Part of a small language model's weights.
Architecture: RMSNorm before each block, rotary positions, untied embeddings, normalized queries and keys.
Each number is 128 + 24 x the weight over the matrix's rms, rounded and kept within 0 to 255. Layers, rows and columns count from 0. Numbers have three digits each.

# up: layer 2 MLP up, 256x96, rms 0.0448, rows 153-192, columns 0-47
# down: layer 2 MLP down (transposed), 256x96, rms 0.0343, rows 153-192, columns 0-47
# gate: layer 2 MLP gate, 256x96, rms 0.0453, rows 154-193, columns 0-47
up153:137104132137132128090142116132128105134135115114130125121118180133141151113128137121101141156130149137147128107116143117119153168118140122122102
down153:121114141145122113120124132121113111111106128126148126125126138125124153150127130138143108102119125120122139112104121149133134132126129129118110
gate154:103162125120151125114115101124140134123118126125135129141132139095115144118130129125127129100122130125123129138130123081114099165130137131131131
up154:146113129133130130140128123134134125116129123123127138121120138138156193135126126134137155166125134159138131133138126116124093122145130119133118
down154:150119136138111110141136125121150118117141127123136145124109132129127140135148129130123123130123108140137116124124128128115118143147142125157117
gate155:161142132122158128157115111136121151162163146128140124169123169102174130156158128162129128136123154123113137115113092132134183167153084137130088
up155:096115115116142129148134115165147145146155147215128063121128141141133110158142136136100145161145129139129137105098092122140155210119156143144080
down155:115127159123121106129141112160102153140156119144187129100101116107162085154105135107144137151144129131144185138094172113141133145110132126101114
gate156:128104129116148131127126122127126086133135132155112125142143139147125103164132147118130115127130126140132125118141127158107101110108126120126134
up156:138112130128109128116124122124128107133124130139125072137148136069129156134132085128150123149132125142129133109134126178136099135144139149134127
down156:119134134113128146119123118108106111125118125129127134130136136129125118128128145134137131117120122135129106120135121154128132134127119120119128
gate157:140138135141118126128121135137134106123110126081132102122140087106125114133118091138153140087125126172123131131145139110120108140092124153129123
up157:109145134107138128113135135136132176099110116049123145137141127144125129125125158125144105121132157144118130144125129115138141145147119138123121
down157:125120153123133128121087111101115109117101134106135135135115098138109143108114132144158130131123134126135138145125116118138104114161130117115120
gate158:112134120111139128106124102133129108127179141130127119129131129144113129136129106121136125137130152110144130135110121140118140111176130133129118
up158:159123122157151124128122109129128113117101138102126147118129179115142146147129108132126105117134134122127126132113120175139156130072137091133115
down158:131142130122133137116121121121117126118142134132132137136130126131126128137134148131129127141141139133132132133127121129123123136135137129140125
gate159:133059150131152139107070104132172079138124093085195107197199101117109157103098172171132143137223219192090153132137052133118146117130160145153159
up159:137136146091183120138181209058101134152136125128071142099057162151157089157118106083175151120044074082101117110193092093129093109055171112005150
down159:138034053098157140143144097000189124114082107065127095168088170145062082169045169187128104141169125152119159064139038195135255123136197083076156
gate160:125142123142134125123135118121116129126089158110132116116116119136111087155121133132100126122123102134133127157121128180129134136116142095121112
up160:135135136128093129154135132129122160116151128089115132138140109124117117114130141130102110151124153137142126130142132133119104142154117116124118
down160:147118117123133133142149119119120120135142125126131124133136109140130131116130107126131133140149126136135124130140132133131135139119137113114130
gate161:142142120123137126132132106126131169112155116121118142133142143124129075107133116118134130133127091124132127133134125141139160151107145128122120
up161:142108122117162128129120159133132123109155124156128149114120122109123122106128171130143122104125123181120125117131125117122112109149120126119129
down161:099120109146136117127130107119133120120116120129142127136135120131106117114130124106136132133123121114118139135125115132122119125124117141128126
gate162:100135129143126130133131129133124118142147129145131117132145150110150154086130151129127124124127112123136132106127122092129122114108129120111145
up162:087126124109120125125127123132132143139107135142133137155131130139136099122131120137131131109127131091145127126123121160124122125112139109125132
down162:136134122112120121125121121144127126135126127108127128131120118130122127128123142143134135121124127121132131137135141146120133111123141124128122
gate163:121139122122128130093120121134135116112120153126120134141129126110079115144136128132124153172132122166127125136125120170125136116160132132140107
up163:137160135111132129122129125131127123121120157160133140117132121126078151143138125137115131114127151106120132149135126125148145049141134130123112
down163:136126155130153139135139099137110108129146130124144138137125109126140142151135138118140143122123144103128148113104130117099141130083132140132143
gate164:100117141109134128134141141116128112115109075095114144131119157106096097109118140132131141163130140171085127141159146119113145077080116103115123
up164:153114125126140124129112130131125120117092145106113113116135117124101127115122153131146144149132165134137129134133127083115113130129140125139131
down164:147141124152131129141134122141133141132148141114114126146136151104126109129135147126144121140130115127117127119119093114128144116167124145124165
gate165:141101134116111130131136139133130109137115141071134136109133120132110162119131126119151133140124140136151127121144126109119142134114131113135123
up165:160143123135138126121134142131129145120126164100133099134132094122150126133136074133100125131122152137152127136132120146112086124137113150136103
down165:127129141111119126147127135126114130115126131121133131129135146134118132127119122130132119112128117121117133136123124135120139111124114131117139
gate166:104077126107105120110113107140141159156099176095167113129128115144133125153137152126074137139134140106136121148117120118122154136135128138120127
up166:146138147145115133181138108128121053142173106133115157126145145132163153119143147142138122144128144128124118127135131058130128117144135130123181
down166:163117093115138167117152123089081175139133125101133139125125161106131115138112116139157130114149149135135144149159127128108146143110148120154201
gate167:126093130139125128126123117121138143125102113106129161135111129101148075100128102126123128131144118140125122108120118169151133110147120133120135
up167:145119137134106128097123118134132124128140141137142109133116140145145178081130156130163133083133099126135136140113126092151099078159125130134092
down167:125127134106138132099136123155127119124118143166133113167125152119108138164126119133130134131121136127137127113131110127132130117142122137138139
gate168:138193140181092121085156083098103096190132108120128131121132102131137196102080135145029101165148129138149115129110143132095069080202108130129135
up168:165029132084136150190103145154141145032146108131129121153117125133205090136172116140168142071136148151097142141125158100159148187139115137156060
down168:111122053083148114166068183096199130081139169105099099114120146106125163180156114122180132097120147162125110100148063100096140114126150141080207
gate169:133133134140135128128129127131126151114140123127121131118130128120108127120126129127118122146131098132116126102118130132144158119130150131123147
up169:114105131127108131146139147133126129121106115094120131122139102154130129123131153126122150113129138146109130115116124099110133123109131143126140
down169:119136158120121117151136120136124133111111119143140132137133116126149126129120129114127121120129117127114132134130130130148140128113148124133123
gate170:170108117139137129130120125126123168149122105092121124126123158218120129095119101119150129153132127110134127138117127139150101141093113113145131
up170:151149124117132130144122119136123171118124116139118136156132088138149184148128115126123112105122124142102128166151115170129108153164138128120114
down170:139117128123130141130135147119123123122138113117125130145130114128132118124122125153136156139130148121125150112123136132100136143157125119127121
gate171:080143126147117129126121136131131102124144123126119114121103117137151177115125098130122150107126104134136124119139128150119148135114137114132136
up171:144124132119133131130126115128125112132116150128126119116131123145145139114126118126122135114128126122122125113111122114119157116145142150119140
down171:119121157149139117127127136143139136135152137133131121127127152135139115151135114129114137133121138131140117119144140122135123124138134140133128
gate172:131109147143125125119133117123123102131122085107120161107110113148117128145131163136134143192134133118130122152124130111113132133111130158132121
up172:131109131112120125118117109134130128118146156134118096127129123128133125122134127146085137121127138104131127110150110177152109123138109118115135
down172:115124119107126136150145122125132131135146135091136136132109125121142148146139120107100142135162145132124138141124129116123104122112160108114141
gate173:128103123104130130119138133122134114130142143141133133132135126110111154119125126140121137142128150115136129131102122145128095152196132126124115
up173:103141135133141131143128124119126102102109137115128118111135073114139114114126132111106149079128144138144123132144128132119132113089130153139124
down173:121140113113122123105126141139154095128115137119109148164139139121144117130135138123119137131136136116139117127122123113107130126124151124112124
gate174:101159133107154130140118119136141095108125137128134109141127112119147102142132120131120125144128118138128126116138123089126126102144121143124127
up174:136110131133111126139131107130141126131142133111135129137139115113110111136130108120144117132129140100116124117131120166142150089154143135124136
down174:123137108131124146136139113114125142146129151136114123121108111142114137140123130124102110129097131126125137135119123134154121138117136132127116
gate175:105156131153130127120139120124127122108093114113141111120131124113121125128127131118103139094119121140135129145147128115124136152128144142128136
up175:115107129120110130121123126142130115144165121133128115117130148119140098117128124125129138154131106140125127127124137125139140119123128146127122
down175:126129124123137114141126125104121136127116128136141125121125117135127125138133140144119151132107131130114161119119138130133134113118137128121101
gate176:124113141139142126117116123107124098116037128111124100138113097158148126106133185124098128183128128116139126108158125108092052129123101109126125
up176:146112113133155130090121110109127161107064130153152070142124133164125058089123145135136098160123100149148135117125126120101046163157121142126128
down176:120137114119128093101089144172085139124107140165105131116157108142147140090136134111154143123110089138142161125154154115131115120147113127120110
gate177:121151123112133129097121133135135103146136119119127157125130160152114090126131134133125137141120157105136129140120133132124122106100136120134133
up177:126137126118133130123126137121136110124144096133122154147132147124138112124140139118108126085129100132118131137119128132125090080147123122130122
down177:113124119127119116142128130139117123122119126144126130117115130134121149123123127138121127133123127115129133101144135137133134157109141120114115
gate178:120157132154128130102126141121127137128130124124122100118141119143155158153130130121148126172131121093114125104143132121150160140112149134133117
up178:128126136143138129136127157123124114117109136115135150102125122112164137133126121125115103129131140125137129129136134100124211143111107110129129
down178:121133128124131138123122124110147126133112148139119137104093128129122132127122118158114115152112137131116126122124134111116135129108102138124133
gate179:104090149093169126147106157098132147150132085121139172114118088121115139197111186130087139213109093080126105175072156163140027079117130050108155
up179:146116131114124137175112093106108126103128127163132092125119170200156243161113129118152190141126128139086122121193133137183248118085093094136101
down179:090108093064151136134126114121131108111091084126100165113144150070102180144145133135120169161123175116159121101127082061124130101139094107069071
gate180:116149131135122126128130127130135072135104130102125138136122123147134121154128141135125123162125118132135125138128128151137131103107116117128124
up180:122133128136125124118134139128129126129110115104127130116120141081134129148129129133118141086129133140132128130146132123137133108104119124125130
down180:129146137133126145121123117142144131135129123107126128134111124126123144132128140111127122123128111133137115119098115123137128134134128151148118
gate181:094146124135135126109124130130133136097164157104134125124128130112119140111132131131134113143125167145143130115137130152146120106123121117123132
up181:132117122132124127141136115126126052139132119124127115134134122128142101124136130132121115099125127128139121127120137179133117108117131108122131
down181:156135114113129129130118131134134135112118126137141126129140132126093133122114110139120118103132102138125130105126097157123126125131126140125127
gate182:097145125129143128140115127139134099124115117117122161144126145146105149091126182140120111101129144090104125133157128148118162113146122135139123
up182:116163133118128128114132129128126075096129174141136126151136158122159103066127103127130131101126125141115126128144124122133084099103146139119129
down182:130132147132118118122147157142134124137132124118147110118149136118129107107132120132147119106127113137126128130130108129088142126106158142128121
gate183:090164134127118128132117124131141181105075122100106091111129195162082066147134117128154134153132140125112121146182137147145099108157157125125128
up183:106139113117105126067117132151137166147158158166134145124118105138147162148126176127119111119134135101149128117101102166146111143162163133115126
down183:125132090155132106132136138180152140158129123144129141153158108125100124152134102127126111132124081117125144112139117121132115137130142165154108
gate184:077169134128137124123120133128134099107091152092129148144154141110178169134130110113113129118124136124146130145107131070092138116097124121127117
up184:113126133130107130105131123127127132104134115134125150134138116091166109142127177126127111142124131120137135113133116144106122143147145104120138
down184:132115141127132158124131101174128114121101117105135136136120128128106133124120137153118101124127126135135126099110128110142122119125140126115121
gate185:154166132097140129108147135127134152138090135097107105128147135115130122136127152114157109136137121129116121123145124148086130115208107153127069
up185:119178127161147129129128134123123133131143122126115130133114170156054112146129142146126117130126138080124127137098141085143160139148098070121127
down185:123147141151113114145136136053129137125144126125138115132140135150131104136116119136106134125112122109127138111133161100139146155122135109150142
gate186:090161119146162129216112171088127155178065100127084109093132152159121137148091112116124138080151108098120111115145090107143177149185147100106172
up186:069173119153106129197104131119134131123083088159086135100147117128146067100114124093088187096146110080116115129153126121169152150170133128112133
down186:117139163150146108137125098142183167162107085203088163099145086097133062087152121105113166152134162118182157158139118087129077188173116099134089
gate187:114148131125129133143125127132117136116109125095106113123127115125117108165127119131133149107133121114137130134144125178126133113140119107127132
up187:139120122122125129117126114141128060110136144156134129138134120039155143129133106126133114139131146147133128111116131161125141129110117124121131
down187:150132117115135122130130114135122125127118129120135127135141111135124116100131126132126125141130127105120121118121113138120144096142126113112130
gate188:124094121129126129127131131133133125107138160137134117115141123161102082108127102127117150158137136144129129145154116135115090116100134156129122
up188:155143129144142127126125122113120133150118137114118132124119133120124082158130147136096129116130122121133131148163141127095095158096127131137113
down188:119143126115149139135105142148138136152158112133121116133118140128127116114133147123141147132131130148129133137122128131142163120140136137143153
gate189:141103128109123133080126117125130118133117118125143135118127054076080177176126096125101131060130105123145129122112121118113164101150137093131135
up189:126178126136173127146113143124131112112118133132134148113136148115129164125126127103130120181127119113131129116123131133124107170147112132134134
down189:142139146123115131132135121166124133095114116132109128132130152129102134139134149098133116088141135134134124130135109130097128150115128138135114
gate190:117142135130128126137133117125138111097112143139139143148142116059115089175125116125118133120132124150155117126116132163155169096127115134127133
up190:120125137124122129137133125133125119142157167132132132138120077107073131115131128147101132147134134116147127110133137127127103108154100136134113
down190:100127119142106139118120130100114133146111094121104147127128096117136114127152118145126130108112135110122144120092127128128164140130146124124149
gate191:146152132144110129141127132122127107133110159123124115116128060173128134124122105124118124102134120122134124122115133140125135150172138094131124
up191:184146119127154128108129150136125089137148136135130139153135089098116124089126097134141132108138155136113128143127130125118138143144121112129153
down191:129124125151143125117115133106116134133132120120136129139109135111136105111109114120141136114131102114132120147142122135149120111149122131120130
gate192:090138126141098128105111124130122138111126164136152095123148131182171139146138105129136143150122139106140133110105135084101102131142147118133111
up192:100148141152108127125118124095131128132128139160129134134118142132106147105117123136167120121132128117129122156135134207128123113113132153134168
down192:096137135142122143127151114128164117136142128115099152148138126134162129121156124164116131151127120140132129136124123098148105123115106110109117
gate193:136113121137139131138129136127130109112113140123129109125138096091133126145125163122142118132133126100137126101140126113099126149117132092121113